Weights of a small transformer language model: tied embeddings.
Each number is 500 + 50 x the weight over its row's rms, rounded and kept within 0 to 999. Layers, rows and columns count from 0. Numbers have three digits each. The size before them is the row's rms in percent of the matrix's.

# layer 2 attention value, 96x96, rms 0.108, rows 81-95, columns 0-95
107:441517584497444604489467511572542444505468526581382541436588545563429456600532466518515512448486507498504494460472530509504453542500522542524494545480435471404458429527495580360485449526580477598577491587595508478512582535524457403510515484501576494524471517530478462503506460476478511541
081:453504508568449470517438531471369442505592493455520428512464523547526510470565500439544422500590540465492581448514473550453493497532466483554464477574534439544459648491500441595545527418499502481576441519549508477471492393536532540450492485479520511570621459486485502488404471410480519481
075:522478558489354472587471575498411478477562566573441510451488590517468498469531511504491458489544490466515541507445486532425525525449533467495410512432478517541506543446584445463524454574532575608434416498495511510487580511475498530504567487439501518575527409365511564499489460432487514425
092:453550590437593486508520554489438428510585451552468385502531520430543408563487546522534533502578488515516521472491566483488506432480594501483541554387537510582428480543504456487442598546517511482435413513456407507441493653490481551417534491468489488512536493500507471501482491433525526471
096:592415548488433546508456558509484439531483515516509478408540559509447530504415474543570479459511541531472432582470534553488468498446538492510451547383531539597486402509511442416539363523477483593519547546458551496559520455520472370517458499487569497474488494438575497525428494474425489519
109:553502583530510571524532484510539443508486554536519524418560603486483532547441528500545357480442559509486438542511497477530506508522496434472458459483599482391505387512435610506554452424448580475412498585460498485566506552495528473430444521522481470493450575520412404465466522489502486480
102:531439501505559407509471428500461469490491467468527439427423422515569544518520512435469506580463486498496568499522485534419511512612419425571457558539479534498532589566466418628449587418447551430542504491400540525569433432505523459501462494505498463455566484522466519400474491494524496487
118:436493476518567422560559543493438584473534435525429410553525494481519450425494463576493561464493535505512462516479535487494500492492575486426500459449511493503474476381535474503433568628567474498472423547426481514375550548491462499508603499496490500468529465442554567571622535487412507521
100:562551550476520404510469487516465539486545456575555493554447513429542494477382480478481517539566451505549568494537602534615512390455580426492476511471538553510499496439446385561495571515470559415442501479386431458473468537484491553481536484411573511499542488520453470561521462565491526520
088:468563515457445540529527473478516500466453566507487449436510587488616512625561546403527435483395592525505420522516479491408485506558520460381438462503531504461479452456493497522550501449547634524438574550456567526518512497484535447491559522471449524466446441459410472486478544470506484430
090:475441568466522436515461524518377416505511506591563515433493504478522507570510516480541499511385542484490547568490518537467512527451440482525413450516593539542517536578498403526570492478498640509614491604451495489531470481518507457552524510431476554472481448422442446525507479595438510434
091:412551469451596489488505428484512472522432498533509523489523526468586514527510487447471477484527548506507524544361527483534492549476396522460447441498553520488523518601444460437592500494513614420539493559499502482522534514505479481541518490473450519342451395492364470613516446508486504517
097:520488520471462513506584452552441601471519530507566493493448513541528534531517546529393381505561518489491513460548503500545513455490420444568451398536466489450527578552454486504567638426567485389568495522575478521524491463517466509549436490466478508481477467463377417518592424524514531502
106:451524507431571499483489480569572514490449472506526558437575517538465521658497481414523522513455551505505501499491487505578471569536450496561522493535529413446480403603386534555461522438502522407571505572501531469611385516491504459482450540522523488491472509563422413470558540518503479523
088:508496557546417470512457584512529508472512411554486446533425539462502452495466446599554492480533538480536563508488547579521542447458647432550514486412487587533488492420513387545477501543462463548516456479426453495501547583490495451559618482470579542477555426459561519510467480460461569538
# layer 2 attention output (transposed), 96x96, rms 0.104, rows 81-94, columns 0-95
095:529516410528534484510486531424538531493445517510528600520502510403502536462476496454500495537520447543480473534500587469517485483569513495494499490540546503574466478489508465529518484321482472499458554519504531445480527461467468530534486754515419492528510519495458438488554568539548394453
089:539468539487504546478527523511455551546526583458579515536454554541513491491501544524454524549487536475505510530428472531492489478421431483463500489415510513457445514500461578538430429547536551466422500433439513506557520618514564498432538256460502445492446495537537499498527521532429607494
081:524508478498529544447505510535513591534502536472550276566451485417520471523480571438462550532441488460411500533430541502505480518539450501509554492502499454508411448496501511540465505731470502460550519466494453473560505546552524535502505455504476475482481486582514521494503551498431494543
095:459430481504427432455478513479504486492443487468464408484484516466515474408522476455487484542492504472522485550485486509458539511502493507536454526554459564541539469500485498491527464778454433526513542466580468510558520398446514563542493600560569584520440476446474571493527540458476485506
089:438508416503535551453501596505560518481372483519399537544470516414521478477515583439467502524458528515477483507443543433512508479582465504446505463609464405517494516490537495498474548383477491513464550525474512494492529466518469553528554720484400498517506515552508525499528557540563465500
102:500490434524507499470500480490545519457495418514479672499473411489468466480491455494523507452485482484460480543527478481462561500538468522552539568589400478604507562508511439424487532240511482531574540535559498541482480476515456472537525440539495494505529554449518532498564480498532527525
095:471567544458504578461526512536453490522540553415580626581453567547521463484514491556435495520512553476550521472501468509540457519409486539470511437454510414405459498501550487538468459428568465438426461435505515489504463536508564493454522304462535495468508520559605463564499511533489530565
107:526502540470478461480450451512533457489450518491458332520489475474495497494520520482495512481529485513483494517499478522492501500519531524547496513508544571486551451491481531472543507813434516517503505504542470508491486466456470514534508672496530507529451463462467569490441526469503420464
102:487536465466497527476477556435511430493431433421453384478523491539494471476591481507499439512514495560560494476550415455369530524512493569467472589515480516536606474522490483432522539659502406532522552475577468519496521422531481503497521374534517536531462485470555587431524556498468542472
102:553491465529534491385488411502525451469532424491542594506426464455418506484433457539496481439612491433505491527549442474428595494512449443550530558485505425522517555580441495490480463459474442539590470552571471524562468524553454494464462452560529512509547603458507559476617472478441517588
101:502585403479493600401511523501528505496409478422478589581418542508500483439505486532468480513590505502480473485577531440452464461548533496462497535499484447459551524431502528477437463399486389449432570538538543528563441465563458506480519482490550494479528562545574547475579562557447577601
102:570505476511445506446517447479475459415512464467481607513450465510415524508506444564525468529567502494540463457692450418441508480509574465502494581491533513474627527474476541491458459434482423477502535493528528495529448421519475472496460419541532574534544587469530552449586516524452589556
095:527543465525504500475476519429497451499488494432496667485488483495498509448539462496580535553517535554567518459523426469486487487458523500444511571473516503545543528447508548503412421260449517483453594507458493495477501492502477473473561377482512522524544520521593500456510541533432572519
102:488521439505437511504510481463514458512490446540425721511503464502478487466498442550499464490533489539520491455555510488469489484526524541507481499518498516495508524486520504450582497234465427547443544550562542511472486432491471482515468605479542530466566562469514438491487504504555488521